config = dict(
    num_hidden_layers=12,
    hidden_size=320,
    num_attention_heads=5,
    num_key_value_heads=5,
    head_dim=64,
    intermediate_size=1280,
    vocab_size=16384,
    hidden_act='squared_relu',
    norm='layernorm',
    norm_place='pre',
    norm_eps=1e-05,
    positions='rope',
    rope_theta=500000.0,
    rope_fraction=0.5,
    qk_norm=True,
    attn_scale=0.142,
    bias='none',
    tie_word_embeddings=False,
    parallel_block=False,
    init='uniform',
    init_std_qkv=0.036,
    init_std_o=0.00735,
    init_std_up=0.036,
    init_std_down=0.00735,
    optimizer='adamw',
    learning_rate=0.00127,
    beta1=0.9,
    beta2=0.99,
    weight_decay=0.069,
    lr_head=0.00455,
    max_grad_norm=1.0,
    warmup_steps=210,
    schedule='wsd',
    decay_fraction=0.577,
    decay_shape='linear',
    final_lr_fraction=0.05,
    batch_tokens=32768,
    max_seq_len=1024,
    doc_mask=False,
    train_tokens=322600000,
    max_steps=9845,
    dataset='wikipedia_en',
)
Each number is 128 + 32 x the weight over its row's rms, rounded and kept within 0 to 255. Layers, rows and columns count from 0. Numbers have three digits each. The size before them is the row's rms in percent of the matrix's.

# layer 5 MLP up, 1280x320, rms 0.0784, rows 611-697, columns 240-319
099:110102095083134129140135019098054127112099068151145103126133114080101130116142160128128048161133152145129192170098138094149119123131163127083134167077112152123082176162108115142136154136119100114131145186112148124156140137153162151159190138
098:139142152152077103168113083113123126099108156095106105069132095150159145082140137160168122105102099131181162084079091148082163165153146106087155129076153172169128102162155100106110083102078123155126138124163160171145105117132102169197120114
112:069053134094134080110116132149134123170134105127162138155163167091133098185129070117098063068161068123092106157153154108145131071122107138203133138104176161110163109128072136144141175142075095123126155121174172095125167151127140122100200151
109:092092127117163181155169108121133156100130140121079149195137099115155202062155072121164172048091079138163167046131139180099165119134093138088157129102119143125207148102145125154124111097106103184108139126123161137074171110164148119133145143
105:148089165094137107130115106095143136178158185144120136097132167111159134147111104104075059169161115173127075160117159149167097122115092118165227212096107173159157156074137181133143179151131080141131099153113163161164131171063094119155120085
107:105118129154159113135118123128074145143093078070149178132133092074128214166125158130138093123109134130120160153127071162103113143135099115109096142091114098091122086126108158112084068161142071083089072169121079144056181183179144113156173142
098:159139130073114113164130141113068117125097100178089145073105131110152119116200082109141080122081087181145095119120137113179087089108154087173116154104104142198065189073164178145123157152141163120152139131142178139065150146193098148166106156
098:121145159151203144074162119152130153092113127192160174078076097153195112059087160094153155117091146125084126042130152165148105141122190143083157120106112121178144085136083189103108118074095151172162121179087049120089092184105199131151120123
107:110115145089186137111109051093093160133145163134160184159098127127180143158077103118113153128110074105127154094120141131141052119184102125127139184107115141191134129138144177103131123132094088159135097139083157122139099135116085114137133135
104:111105163177118148040120128081171179148116118133112152069108136135156101097101160075048142142132061150087112109049128121084108118230151140188097172078131168113113191152086199172144143147114156132155197160208073154157111120156129061158149136
098:127104135136141096166129136139126174096106115065052177183160144118171187137087145207135119164151097130098130143162098151108111149103175093105144131170061161187102120111131106102146138162174091074168111151112097176172089209172188191172097160
122:105177203114127130105193071125097141155117154119140185127120131102117151082109187151071150084146075173158141082109131143118056118153155094155183106093152128186115169173147130142117151127145137169138176114143128135139086139149130095129112107
100:113081122150151144181169112147044171096107084176125098157140152072106102108109144113055104148131109156165154140158138122132151126128135146118140129095095146147109178127129189116140092156144111114151164125091095089150118146134186143102120171
099:124098142126121129196178124115116096122130136144158136130096143089162148104162136102162114128137113208163104079138143118100114127196124140159122125117147141100095172083092136189126104162149107157165119154131054146131137170110096168134157179
086:087102117145124146092158088134090133135071156118159148121139158100118104149093133107121165137101102125108136044142187126106126146136101088163208140134179171157132099094152082086167078158131129141128107161179067109126149077148103085116097160
096:099123156146139111148077091114080152116112061074106129137106119066123124105145140126131113140120129171185160113115167120087089124196107059108121121057150098147182108105117167121130179183093084138106082143127085179135130117168136159178140156
090:179148135128090103094094111179066126133153132109081106099091082034140168170175112092091146148095064126097188140139093086124026133120060089139165116137048161131163163072086139161156190136149103111150111207135115105109087119072123166131146124
101:117124141153150105102135111165120111160113120164129223138143153111134091126100175084086120132097091105114196148080143152054070141151111090190138176159129127132098149089110141169121099151101119157084121119110075114150173188159125140134115174
104:124074156127186111108079080171098152137104109161114127129116127123122154213155095087081134136132132102155111125099141136149092133129114107114207119158122122125117149113129124164126124104095146168164172089097086135145121087130129139127192120
092:165153158095134139182130155133114158125084102097176124136150084112171121141132151135145157081127143134160107097105149084112142075159165146143127101126127168199110126136116069160123116192173146175141116141146094131124154130120122079158106149
097:097065101155157122130125083106128119118137137100109126149113135071100152143125197111142120142110129177126171136130106101174136068155160128091166170121129105153136105127141155170133139123112164080136147165156068094150092130111103138123080146
040:090146174183140142099108049155149116086163116150120159148147072126149124106128119135130163119124134108189141113110162092120070168132121130112171189098154142159157129075155102132172134143140136168115158138113058138171143150145161102143171104
105:100091163104168095115167161183102144149094109140083064179137123214161116099111157137066175162137172141135134140108089071134056088144098099126144146137151117165180110119121101134155118121145132194116183158160150119095139079142124135201132093
090:149110123118094181118137128112117125141124146157126216172122143088169106095097150075122131077111123142190099113110150066152165153147087123137094122168174073089115160067116104173127095050117073088141144137176104102133132145205102129149141150
112:145138203151155173134169138115098100167149137179121180066129114132113129123156135106071144132116124118107139140099151142113168127144154137178183152115101165163101192156107170090163121141101142221139095122098146173140154150144162148128107121
100:084150169153052078139126097101108135154093066115056112115098149165137178138146115123151096150069072174111163125181123101104125131136140119142108143123161114133111113150146074131119075114130193138148149186127144163145146131091114059129168180
100:110092178111119130082151082115082140200066164146133127112107140112119117112185156119112118182099085125125168105119125117121098186084139068129117199116176116108088114095116076140081110151123177142107141111170102156172133109125150130159130191
109:095139173130210158090127071189159135179071149125115112162135096116108141148136085149106199165177133139131116106119157140176140151114139106099125133146120189099090112124084170154111141118099150125089172140173123097109082132111138132108106138
104:114100130144139133097103093100117118129105143157150174136092148068104125197150098142137173188088092164118038113153137135114118093141127100093125109176113147125085152100166141171135119081103121078186194111130092105145161146094125137131128134
093:154091134134158124183111130179112107159176127143096152121063151146153047132129140127103125145095146141151133120097125114143086123116141143171152180093080108092199124041107127135161169110071082163091085137159085084144120169093091103182182124
089:113080167165139138136146126117087118145103104175106148191148157122098166148115118133117139125112125133184117086101123075099129099145179115112129130137152074112099107188108137161101187136094196162106128109166069070067093150142109086167112072
102:156148155179163149111059120134085157090140180107162169091091094196097159124038165129137185169161160161156128093164140052076099128152178101098119118118119196100138160099124081105150105121113118108124145158150132143092075154103116107125089148
116:124172148141183149121164111149168104138123149065127133081111158112182103149166096156116137105132087132102132128131100145130149101138091193106153128131156152155178156147122114135152073169125166184095158116110106067202097124149174125142130074
103:104104139121200133170107105156113156128159117175135134090070117076161101123099085093153134081130143097181175139116114154130094102097088128133163153168153142118152157126098088091120093164084163161094145094129123109173156130051099092116077100
087:118147147146103132097144132108145094078106119096176095138138142119107188084146122186153151096116153094123160140148099063099129149117116108160128185118166164185164112087120170166098112223162111134130130161137127132067111134157179169116162127
104:101165162139092143129171109121123131173157124128114183100160091108175149093119140127094120151073137161144054133134084152114107175071158099187186122091116103148129077185182143140111139091132129157084112126126114147155166133102181131183150152
098:090143124140147143132141120135109131104114178108131148136137082108116107090095155156122197114086110114109127120077174094056144051156100131087155116124117113131147199163197094130141095132130128170108151148132106145086111093119138093154109145
095:108139128120159173132170068144152181088128137165171106158181165105140128044118177140068169094075122110142084119125140106134076079167108116143086148111206161105091119098196099086165070166161113117134159129162130104134075134093160073134128175
097:077117130075083099125139105140147165069077082086134113101141130109174051112168255123136091074114133164173151158114114144134139143142097159183151134128194108126051141069147189118161167121110168139118110108157114090067182124175138099111152152
107:128186111065122099094099111140116111149107116134140149121116146168116157089179100144126128138122151090175082132143148130169092148128067129088138141151122120130198148070120187156145084154114149143134192177142067104154102157108061151114107132
099:149132119103159087162107108152132163104135139126131165129090110148160117108125169131119170116104048111144178122147152102090134142062181131164155180147163174128121088162179129173133092112086144177144097092097149055111135156113107125145146157
110:109067144039080059109118114103156196064171103116174092141171106124148139131215121113079155136109117205110134028145086133136112111171084155139165206129117135181082130127176167166113147146170106097137173166093122148198159116137100185149126093
111:144085143104132119175124118189152079141134066124162169141169094091182114109163097105112116063180111145156082113092170157151135129157136134139108150095147131134135105053131106172101065150130148123104180103136167162092106155148168096194166160
095:079133120159142199096110117170063114092111093113136142201173115109097125105120153110158148119120096142105059105123197144121162166161149096121147126150138161098115145173185082160098111085118090153083147124117175167124144080168182139117115136
108:152136128164176128125146106125150129129178174130164118140088103111139178142160113104159163170123100150158120125114104177131121153175076130152159150171131160197092190133118125157151106157140114125179146116086126151071113136159121091139135085
110:146176144140168100148171116137117206158163140161171210109101146124064150151130146089103119093112156086144076183135138094082089117156148123149117190156119109118150090117095121127144112106157124122148132128134100114159132181122196105162163145
096:196151144098085143110105099151179131180100136117147125098178134064133212154151140106169083073151096183074091119165130123173088139143125122062138120110081198176119091136097109131134110121096112130115123129111137160081117089102118149133138093
101:064131148139162161093141129166084188085093133079078179188141076142144131087202199155104102127135093138158171113130128127072084133170107109111151143149118186124137118073141099160152119169128167152148094130147120098178113143133119114114173132
105:122088169089183112141139090149131135079193091144112146143130100085080127112170066144083089148126108107135159128108084114177124082146172087187138128092162121118095101168127172114158171093178129132187102119168119131147059133122140134128150161
095:117171147145122170106151092106103122112137164092103170145133087171045121138118075145146101112149146125159147159161107123091103102149166063195143129162177099125151171068165092136146112105115158104135131117144131173112146142137096174127123125
040:116128173122131160167154072171121135117137167099145128150136076077196126117159119084138125145119108165129127125132151132164105095126163115167144196069165172156170152107138159113102130108143146183087132122070071115101139159073148130140139119
103:116124164070118113099146104183095114131115113121109139169145133108103081107121094137109134131128097108129161139067118071159188054130147138115139074102188197114084154144165126161066141177096151128148133148066111142110170116155137120100098202
101:046131131136159134162165123177133164183067122100122152106145131074159172089119128107095151137111105060201181086110124116111096172154149112108143119112117106130106107147215082116194147119177174114130111136093077099141162150163145126170163154
105:181094185121177099069094154153110119140087115168158156146118133155120182095146103121147190077086141167156151102093117118129073131115148156104150184098097151156108110127142086159134133101180145109141112106143120110114100143101074183119094117
039:130139151141184118122120097152088121087160097129159149107142109134140122053126132097096097136113146126151133034103163140165079106092176153149165182085138151139166103112148150088152138170145091133122113099139099116091133141109150062123147097
104:076167148097118101078180153127146158113181135078127120170147089143111164095140065122095164050153172128124168137120156112135109093189116067154140148095175143125116157129090143119099149138089139210055132159069120172180100118108157103154108128
095:087087158089075134150079077148106140121156091107080132185157086166090180094177066164161200168152091098144121086128102126073173181090143139108206163145096121096135081116132080156142145095115090122195138193134122092114098086206125102127156175
111:149145174146148084115068106178066083122126132171162148119150112134166122074108179128088178129061103156157107129110142070118116090155099190141107169141168158140140104125141140154141129139103118133087132101093148195145070172116177128156124074
093:104152165094186076115089062145110121089138169148101124149134147078130137092115104149172190090154143119164117122128121138160086151121144074143163123180113110160144101135128119123151127155075144138084165108093159157143071142080070068124082108
100:126113165167096063143100057147103194079177080096142155139142076089166110151212132138124128143119087177107155126096121098122114120150162140112166172146090110065141183143130082106141127161146155159093146139126080143135080154116062143164124149
103:063174109111097105105168074050075105128117143191082170177176136187129128077137173048127168087096080164113119117099148150145126094183121076108108112114209133120127133101142114191138100197125082096128090191127124159131108133122147142143199123
106:133131209134174099108148120120128146151145147143185202123067112109107111119098157111132128125146013110107132108125098084133124140197151078127128181064118152118129108137167135095126112114136114132159112147138129138097089152072064099139123138
088:094149156105126152120176096136104142147138079093102164169098132106089110114146126132159105119116103142098156138111135093146158132144097102162140168116172144151171058099135110125158077163174173116092206156099141174167090107122156114103159178
111:114175172126147166124158121148127127150138072057158134131148038153096168140170094112121079110150105174088060081142146135138105056174192130116201117134108131104120074083060103077142146086184111099130115125153122091153133139115159129140158136
103:096117163103118126110175113157144160141135137097061131207115140049107086167158168127095109087100139148104150089084071111141101084120101136115164123144139154146145209169146144175089089185129108121141134157180081092138127155076137153110114155
092:082110149115109201049120143141065138163066136065125129170132110099168101130111165147080158121110139172109180130110166156084075138104141147105112116154078127140140140130129142129079111162102170163139139183130024146105123157165143146131192196
058:155153185112166159152143105124083106104101136128140115093130138067157139155184128078158170113160095109110127154114131116116165102127155089149147130090157105163130080095118108115114089100105177109147170122093151174082126142116096123121134116
100:144123120151131101114079098147105176094120156170148160134155133164092128110106165097134197145097117083119162097119145116097096130159060140179131157084100122160209147156090183123157102217116171182125071132094074126146113188143191106162083105
104:169126125095117179189122083136154192151150119194128143135144160090118197055120115063110147171124118139134141048106143134181136132178086101110134085119201144100101164068156143147162081106115081107157160148140109140094110076138147114137179125
108:154102128097105134166141121175129096125150091157137158155108097165126169121127084148059126135127143118143138150103054106122140128125102143128170158145102087153082069110128165153163121123161115114145146159079127091113151158163090091137112127
087:120175111126153144127095077118018161156135116079179087117135145128194152153162152157113107121111133116140143160104099056115020118169139179049163147129127122098150147156147106111120134187115130085110187131153115068152190172110151101130183104
097:081187162131118102128081139154125136155159111120105136100138094133151148142110096057110046106134138087123081151114173162176129125156070130152168107154119162113160120131083172100099101167063117136184114127059105186112091134056095103142097084
102:147154153109104151155172095194186185099127030135167110118155099059133154166113071129103133098112113149192123114124163097124112132074089158135155130153133103192128105146108127147129084127166118155162164100089167144125119140074106133169101058
090:177136108172121151117133158120154171139133115161125154089125103090188130159137103136156103168114085109153157074139150143112095040125171156119089167127127109138146092145110110100091077148126144131138120194074171090093124131114164167112155105
039:152086170118126100110117027166117137143150148152135110122171092121161141136119120097115139138077119176180127095087122115161099130146125172093142145097173168136122120127215127129135125160107133112095159165070069104109111165156116106203178142
099:122198152149128107053131124079095161150084073115190104122101122117161150098131148162094152136120127128164055166130152096151092184160118086091127141105172131133121200127163081149141159044163138089193113095078099117096148176109172106163082077
123:114143230123122085141120097107075130115160132097141077105148193158136158134141167129109158151118088138123124071138107120137176099085139119138141160168120184155183054026086179158147087131089107123151126102153119141209101182095069123185084095
089:121161130157183141087162122141145120117121086043091129176093081082094111105149140126085165138120137134152141172119154142091108153143131142115072154124163096153140102065188224166107167133126097130067157177179089074100113125139112116150168126
042:123129207158137124145124121161126157117147153096138137144180123103130182092143142119079148102119143196171129098089122157088147102166145084170146132097133156114117137144161095106142134163155153168066111191108115125150149173167091088145145181
110:121077155172116143169100137145125149148143030173119109118145115111194151056107160145151106146123119155203129089133127138157094184125150134138181183061127146152162132098116137124158122114081111140173073129139147151100152140146134148103139122
085:160149172153149091101106067139085099138164168088141155112136109129116143113198151157102185125135127103159148118137170093110101122181148119160155164105132117120140162102207163090087168161132091126112133084059040112128114160130149152171097138
113:093089219156152154112153129151073109163104052126148241200139140090133132084137177121112166083133154146113127098089115107145136119137116127078178144098143173180195134122108120114151121127166105127119133112138155122118107180147080087166101106
094:154124112156144119151146107182147169119132137162138102115083137152127133145080123062107135166116102097156120140101071090150054083059151137184129129105150134161096175138144133069095103086144190128123116130062097116167116167100105100181094097
103:162190137098144087158098112128174120066134154065171150126164166121120171142116171100147160160118158137140155079119153129172134153108134150117150155058143198236191094158103188156104091146092061148089109118076137171096102137075158156161139075
099:097067146093145117162153127183170119156170122183136134155191105133097144122140122135121191136101106103129111159117074041160110171182166139130140133095170127130144154158104096205118070085140192103123130142118132128126120175122086124187125155
093:117096119154113130161117170142113088111130146107188146101167088153170104132120139065115156190095151145102189133117129185163147107198110153153157171137067124141115179143165132141132163051154099132135114160106176105124171146117081086151102131
092:124117154154130134096134142176122192108125085126095107122168125157110181054175175087135130061145143127101184121111123068115133112129111153135149135162112186170099152122144121137118107143132136163127130053125088064152158146144151121140139120
# layer 5 MLP down (transposed), 1280x320, rms 0.072, rows 611-696, columns 240-319
101:163143058058118100151096109193139111121101142129132123151160131127146153150108124101167159096119133164120139136128100145099182146118101166139176180168098102105116171068115106199136108085076164083106095122148115181112157118147119119116155217
100:130081061168081073097181099116122083117093129115165087154136131071131157181100138170142132121093201169096118153179140133136107110142137142118149076163120159168154104151111110120105109157104105179107148141135175165126111109132092127142162149
108:097110101126147095144162129131154147177125121103172127181109219087130070120158098105130159094133109166104141205143123142129130109078114143165124099135132121100105189204117147114162128123101107101118123112091150130144152097144135076099155101
106:176110150097143089168167093156145169136133090115130112108095178140118135145161130102122090151176198109078100070148098088099089101081111119111184127116094082168096057101136130077109178096187113167166183136169148191120177138139200099142147135
103:124165084156127101128103124108106085042118105132084128118106145121181104124161124173173121106049138127154162162138101099151136088139155155164114111128122121095123118141152135147085100130129193155144136078177091065141056125151119171184162173
105:135139121124122214092132116115165123086104123183184136098156157158054109198182145141137120130129161186132183188158151181078110106119132103085179135129184131139098108085121182182088122131120096182134113072153114108160118131088139114134071097
099:079101185148161078122085124123167122142123181192045204175131139163140113103076152140127108102104085158106123109157077118145081163114167159118107099050119078148094124114088107120162155161091189141191130132135153173172134111149099168079116160
098:122095108100120126083137141166119113123164133120130075139112140119150144126109059137082134132122086180085113089139126135109131114106157096059098139200174099141164147104098111151092074108111147123123157159139153145074130152076081115159125202
109:109103133090148187137129135126130126091094119158130170149155084158153115069170148150085132151104159168146151061158154069112113108099082120112149091033153117145099149197170097154134175142126143082142079133132178186176105139084133063116129159
105:133135155164115169126196119068111150121123083136169082101211109154121144129131063111159149146095178163127139181117130121118121139136114143132087124072119074123121095103111151112120158078145191128140120157156150179103144136138109080162143086
099:177120111109122119182126118155108101117137139171129135116102139092139122143051108138147145137074078136189118101109160174123140102109070134185112151068143130088038137177165107073094064081133095144119103136146145185108139118120175139139106044
113:090182166120134139103133091155118031145078110092135093102124163129146181124117112181130161131110060158137140151132098138094165171076126141108178116069170156180182136113166162094153111145118122116141163166153121153203155132167160097140100160
103:154115081131140138153140143150135158140170178176119150139142067095182158135151115112147134125128169129224127110079145122114155100161142176184150141118123089089095111158135099123091141131106166127047066152126118130089093130217122102114123088
096:118143132153159150180142173158135136124133134115125120159143090135130145164127093153121116096205167137067099167128105129106116082121174153121073132141092149097125185120128141144123130147110105127087147163149095136117105150094147113192151133
092:103104111133158101059095169134158113166140129063180136144146151113128156122158097103106151131159149111108151132136090196105170178196091110159114155119089124123101109126095164162130107135219109164113050088145163098127171116171140121161124068
097:084150104177136102130149158133160136126172149111196107166100149102043143163138108151126116109121137096074162153137113135121127166159121103097128097145077158144151119119093138119172129172141064102119057074145144114134139105140112121116092162
091:117127136121141133116159131128172129127111146110099128068136096086095108111142114128094122156138150124147146150074142127178146164135104151150071172135189109132099191112124202103134113091129184161181148146152118100114114088129149105178147023
101:170090119118185128135143094165144122138131137155110152126078083133127156082106112121152063111142133151095136124089136140141121145152090077154145077142124101071104074092106154059135150158103143141116111110146146132099165166144146168128053151
103:074098078097118155126090102159098090038145111069109129181152118110162175078177118083156134117142195090143098153108126167125137154128137179115110142162143094062149161100150167124123106141167092122152117147103062097126084087108152162110155187
096:115132102089137107125101164104126104088141073088160092183083039186163104154106178170151095068119160147144120141116127139133162060177138140105126133125100186045137129159103089135180123107162140065132121120121106126119106093089102080099215153
098:148089129138068155089124172188116145174117101164152125172102121132127194072106159128096114138106130190099169127155153092121143086083108129154064112200175159137037164157156127125110152108124152051084130085152188096106107067176129115100159131
033:086163160093169091092087166140093135169119123093128118122155121112176094139109159072088128106121138165130093114122120143130112112171054182184052146124151128099146135131143142099119066102094133083064090088125149148141092155155106123201072182
108:156144076152154145131144140147129109076098106158127134136149109117134121073148121091096143135101076111098122140126119084104098114197129105091141106163039187155109114132099137170104139183136092117145178100157159118163165133147130111116122111
093:185148092120110119158143137117159054126138154169133118161093144150187039191146101160195157106133168131119050191152133125155143162141103138109124168202149128137117062102110093189120128164130114139134184087163155149092109112091100189101123210
113:143121177109116092158172114094140100106136157135181096078112178171107143129120217072134134123095179123140109155127141164152166149140126069118110148173137073135079078133162098108105156131094164167118133088140154102103104095156146103091156103
097:154111131114176135136154154110124195145128189109094162121093123150154151122142149133083111152163150020174191165083111090078112120105106101102116093080200077106096169109068099110114164162112123123125138140143154164105151151114125148100171150
098:142181075192137172135076140150212132119093130119104145159169096215090205161108129158126163219138140054128148146129176094111124131063131120095039123094159107139144154106121158119139179136132126123140113122183093143191147126078108121121154138
112:166158159195072148140082073086122108127076089149166157168165113118120142146152203149111147108087141099103160126117159160122136148139100140096167120065125152107113120145188146188165138120068094164095060113189068148119118147081152148108148155
100:168110124173177169130107207124188069171151148106178153092113106114114085113071146061132141164136071111158118138111144170128210105148157133092143122131131141132117186110133111131166157122136117023172152090129178101127134107109148110103134081
100:139047109115134106165147177109165100117179140080064135174081096179108180130115129071091163152153114098177119160084070127175139168166176151119130136084116137110152127108167112102145114138118127128140095135126076117126155143110151172097135191
092:105102146123146171112137105161129123075179029124150084156203102137124190163115106137097079124131132153152142130102070126157125158141177066135078165097134150148115059137136153167065101158102186120161205086128120134147097159156076175138144142
102:134118101163115134125122104103139107122083092152164111154102116110156165225054151177145183134120081128143112162126182082120114128129129125109169078104148131099141131021133074144106118080119092058050103175107118098155059089124113145098129122
111:095148142095156116129096111188080139178181220159144112138147115167168045112119140139156148083140117112087122134124072215166150064177125107163016150051106061076077151094113153163146096117109102097053134162106131140138065143139118159129110063
102:158122136140117102146147225110200140174134126167137097133104174174130131109102105071140120120100195156127109137139146131097164090111148109144140142098149149101160139141144069181143125116146177114117113146108136123192104102104142134101119110
090:112126154138150116110199111139150135127116121099165069128106086191091164107151181081142104135186109121123153151077075129147174112067144132116162164140131102159102104120181112116116081104123080146109145120199123095159131207152168100119154090
105:137109125069066193085167100161128102112138125114165136178126148098130070093100217149111103183126099116124072088123108110197127121134102130155082108169135132117163100181139115098136123127142080115074158107171116123146116107112071115130111078
101:139073143127101146100125111133090116098141147104189119130199111099147111125175097125134107171181094133152136114176124162113167141115145114181110104137183075119176167086074126088184186129207162085167085113068157066123109092152117140109134120
095:140099140111136119075124095114117166134104161126144138160151121215121120176125170140145102192128080153180179107141131117102115140128110139120119136139087145177065097160092099139144166140094159073109157140109146169141162107135089194160149098
096:140125135134160066145165138093088105148148145117112123124133136122117133122169105085120149134100144118104129106153086093123142153143133063145156100255141170103094112173093085123141104137107136083103074114153128167130169135134131134102054151
105:072164099141143130116139161086164149140139118116153135065192092109055056177122113118163157171156173091104163120160204111144181180107150172134141129158164078126136133144148120147105059081163126104099066117164175153171068158126056117178125130
101:145167109131146092149116121112153095114114167138137158095079161218151149102200083152137091136109151106135137175145102124114113134199097128112082132132133151156154195125122122019097091140136086123120117125100118138129127163096140153139184136
104:138119180170195136173212199121162098100156113139147107123107136121144164169119124114142159154132125158120098098112096114127126106127105138123079147045114135158123111104127118123144114089122083099105169094152163142171128091117135107097132129
108:121150107166137116159109139063143146174108114086172159140148143135108142085155160130176107116161155174141115113208145156114125176064111168115169087032073093100062155114103143137066102110133099109154106118109111136196172125097142169150162169
091:135148094125171113138117089097147109156121128140150131134061144079109139160156183114129098181084132140149130128130111171107105147101145065167123156233078120185107110097125146150130168142095130167130205121118188076102128049082127150134149150
108:113178118117101119156090126177135137138149133134185091114149174084090141183139089152146136140166163113101139147101126140097180158128144181122218125150072156137129118148168156155154069116110073092157135106129168109146122122120109107131102112
108:110141122149120123113095201149155091095111166127116139104091110153132077112063074121138129115152118129141167078067084187121107113101120127181134134150132173154142134112184175139148104123124176110126031092173189131065111081161116151083181114
101:186218138077196065133153159192163153129131155162084122108123099145125134106112073142164108079121112117097097140151131174117123173122108120135097122119153111150025072141114144164164183108110142123115149137135074138139061155196118111116165135
096:183062175104115111153118095103192121147123099140133129161127156156171119102111148121136136203132107154143187129152144121141146100142112069200094095126141138125109127105082038084114172098087149135150187113152064141157149121120169162132081095
102:178149148104162215160106080123074120132129149173096101108146162058155155143062157100116105104134123210142122113139171118115115094126159205093150182184160084127059118068120116162096080104082157186124101143162126163121077141083121168096171180
097:192174100143115133150124127117109149135118112111083075135101068163115098130115055177080139084114145123113174062139098104104156111166106124162130069209128156070158154072093110130121174117118191140078134133161058127108084098159161105143131156
032:105150143135074152077092175132086133152098119091150109143101152154039073121119113155124086156143159117112136194140159094065211113166093169118153095125172103116143101146154114186142166146131104127113139092151107144149129148147067100150163143
106:133124127119098079168119136149120126149150128135099113144129087169173177121175126138101147133104115111110162149109083104141082145136119092130131049180149123161134118183101113186144096145149171100164099082123165086114087133109161107110202102
093:136150141134096108122107142117129137122112113145129150133130162212136118122155202125123151140116117129121101133088151124133140051126130140120177142120111154130107158089093161172140138142168119125055088137068076176170105144114121143133054119
105:177117110121170186181120142139115126158138081142137125095148112137139233175153105157120118139158135131056124140142108091106119101134147155106150122050125111101108140170157127120136175140131115138092092145129134099131144163116118145100100113
032:124107147153134087102129118089156209096133103154125120100104105119117199162093134107111119132090130136155107125138138120155129103145115072141097114097135177120138159152143090072120097067145097120177118091060143189129183137100152073164142061
102:169129155137175103117139101143137108141166146099190126095103124154124110120199126094159108141160161108144138132178119128096154111156200132150145131175130173131081141163073109052143164120158116110087111107118125097110093138155160178115182137
097:094129153118130138179152128130158134099140132129155110148172148107125191095163142159129170149088082119150150106110141113123133133135147146124136163125156111103104116106141145184147066081147148235175132123204159145160119127157108121089144042
111:090163112149146135117157108140108194170069083128096142124186191126131084183132158172136107158133111117122118101140084166172138124127137151136144116125137122087112134135129142137190106122165127067149153135092116149174101131120136118163095132
094:171128087138112126120071142101120142104159064113102104128145162124175172093183110153148149113130161102108174167095168124169141094109177103109108156210137136104226100110115151157035109126106132137108132151182124110125033138085111156156209134
102:157125125120142085159141143106186144074142129175124147092096188146095045177095087125139117110136104206122142146138103101122143144150097097113120117100129061126112160179116117128127179137175179119121203116132156067127100076094147143110090159
102:077144217136076146080152104160109145075118139165076161095126106111106110165171111141162071146140129131097092111091117108112090107108167138086095139078112143108107131127037120138163083126111155113134152111120145165135137121126159134150111194
107:169172136084193089129131142140132154170117142104157135164100214158106126147109149125080113117091125134159135177112109156078132158077092119141108144169122143100163134129137110106119213131097126066132094079090167185069106096126133109060156190
094:120119139158143110116103147086076142153079104069061100155108127103142082187083137125127129122149143132158171129157155110090174138146103085146090112246141107088092143111083107082127145110111158099146099103150201143078164107132179164160141154
113:166124075140109132155125136114147162151167179101125117134095093164110122194115201076157119130105140107070087097129106151085143119118175089083191121040152120104099132146104097156168080124110075053120085078137114142130093166171107107112089160
103:146093113147156132172116159154182119179121136157086141121099090092117143075135146105086127071037119097101146114091120087116127078180125137161112087202176108145212131145131064182151055106147123136074144145149133132163128145094097108124126141
091:122100123123074092120130147132141130125135095131193188109084082147166114108112114174105161151110157111131152132119172120085149175138113119150122111255143112140157160129126128127129158148169093167120164143152137115138058146091138141129122097
048:153115163141115112125101119115153125167126180092145147157117063121141112131137173078155150128122151167118131152186102160142114174112093113179158166131161070130077040090149083152150166136178132059112153117140148058111110197097134106149159132
102:116152125153153118080118146172131085058127159114176093115142095162110201091132216087151075135160160138088135137101115084125140145153136110138102115246128166070124115098166120092097133161104145096195020044104131131077118132169156186108094097
104:129099124130125152106083141182102124148136145081126117123141081129148144140104129120145103114124108091156135088122091090170113103115145135161112107128108144154187120136146132105117065165140171087158120153079138158138091053188093106164116109
106:145109134182122129133117139088117076150146097186202103081095193079137148103129127129072151131095136138185099161137145122129106198149098142193101108184136195149104175121147169056125174138165086104128108134120134153126200033143099107162121131
090:160126178085153131130118093104166142096128112108149101159150104121083111125100140112155154181136080111078123150128160165093195122149128109175098157139193154107123092084105135168150097136120145110118178146107177130134098053146114130165098145
095:151174047128210130078123182118113102144108125135129151102151150145114167144106112087067177146152076110146161168101151171149145133146135175173149112158103176077075084077170116159110169146125057105062123140211111116131142118095060075127120129
103:132128106160097147166124115085131097193113189227120178098093143116117106092122160118153178066155118135125098119108082194079116145115124212152125087170112095103161167154139118151102155123091114095146076152153135154131216142169117111159136161
095:176094157172062117111125119167118107140140158144129054089112104145167169221088152140106106180110189153123101146136175120143074118156167127086145122113125125149079105139165099055108110104146140118166138113149139107169122127104147183108135152
030:128082123122169155185170154158133095099138153104087123138164180137158127151154149145141125110177115118162135162137084140174127185050128147131174173098072132150115125186161107158122110024125157136083121129081104098159155120164067125150098079
099:153100089118162080126106146093102082108087140144123117161147175162141094127162152119137092101136086112097111101100129118105136143107141150182057097058152127138106157148124138164139084100060149116113075057173148138115080126171121164099129184
120:167141115117103129123174113089138127128154098169158130048103138167123149174155133175099169126141106119066144123146129159109114122161118115055115158105135132145109141135099139078159133121121102071119168155134085135153119123028109102144094084
091:164153191159184141156157188117197154140137047125127058099150141144146163132172158188134123098152176161106127119149147124147140101144143087080133111187090119155161116121111148138096125145135074126142143143175108125121164109092142105121087098
038:091179190130087157139118119154121109159131152135108135104160148165100090160131080155112128109141159135038117140164172102105170143141117152153173121106099133118127094112131134071153105180076175122221139106117121090118127113160184105046205112
108:116075107073122097138088094121104105135109117107139176155120126161131149134161103115133132194117127135125171119108144119161134146164209162150178142116143124139181148164194107191122161130108139102112181090160122134207098173146077093117124098
084:128070162122142168136122132075131170155175128115142132211097111128150138110089144121094150133111124109180106180116131035130089106102166118131127112160131106094166125105135069150153105198127150061087111176113188096146122196171132146121144141
115:103192138159105089159117161109187102125136126114093128109151156127121064102138140075095178166117120117141088108164104168067120088105085101107144121109155113092145137127164089098139159088121101180157026050146211132155142158141110130150122127
093:110192151133106096150105134084137114108078113105123157173171171119148144104168076073114096098170127180141190132094054183100087143094112095168115231153117120120093159137143173138125128109093048099124129162172157098139132131108095086175207152
105:124141128168178151187123088160156098122115153080106139060122031112165209079139119189153081106090112139068104170121127102116173095136112086094131139139088104098087089122101101149126132161072185121127165126122135135136124156166189095140144120
101:099087145139100094096141086083124157156136153104145108135118071118072147117091158108154059125106143104106188140129128095149086081156129129107130099110110150143083145126106147127175101125155149172126102146144138169100148146107084097126117087
099:130117134109116110139088134129160134126099098152105097118154134148119175123057072170154084056164086138112107153167082115161127138079119084146101105243159118109163140132062152133089135168151084152153151120065114137149149141104121158192044121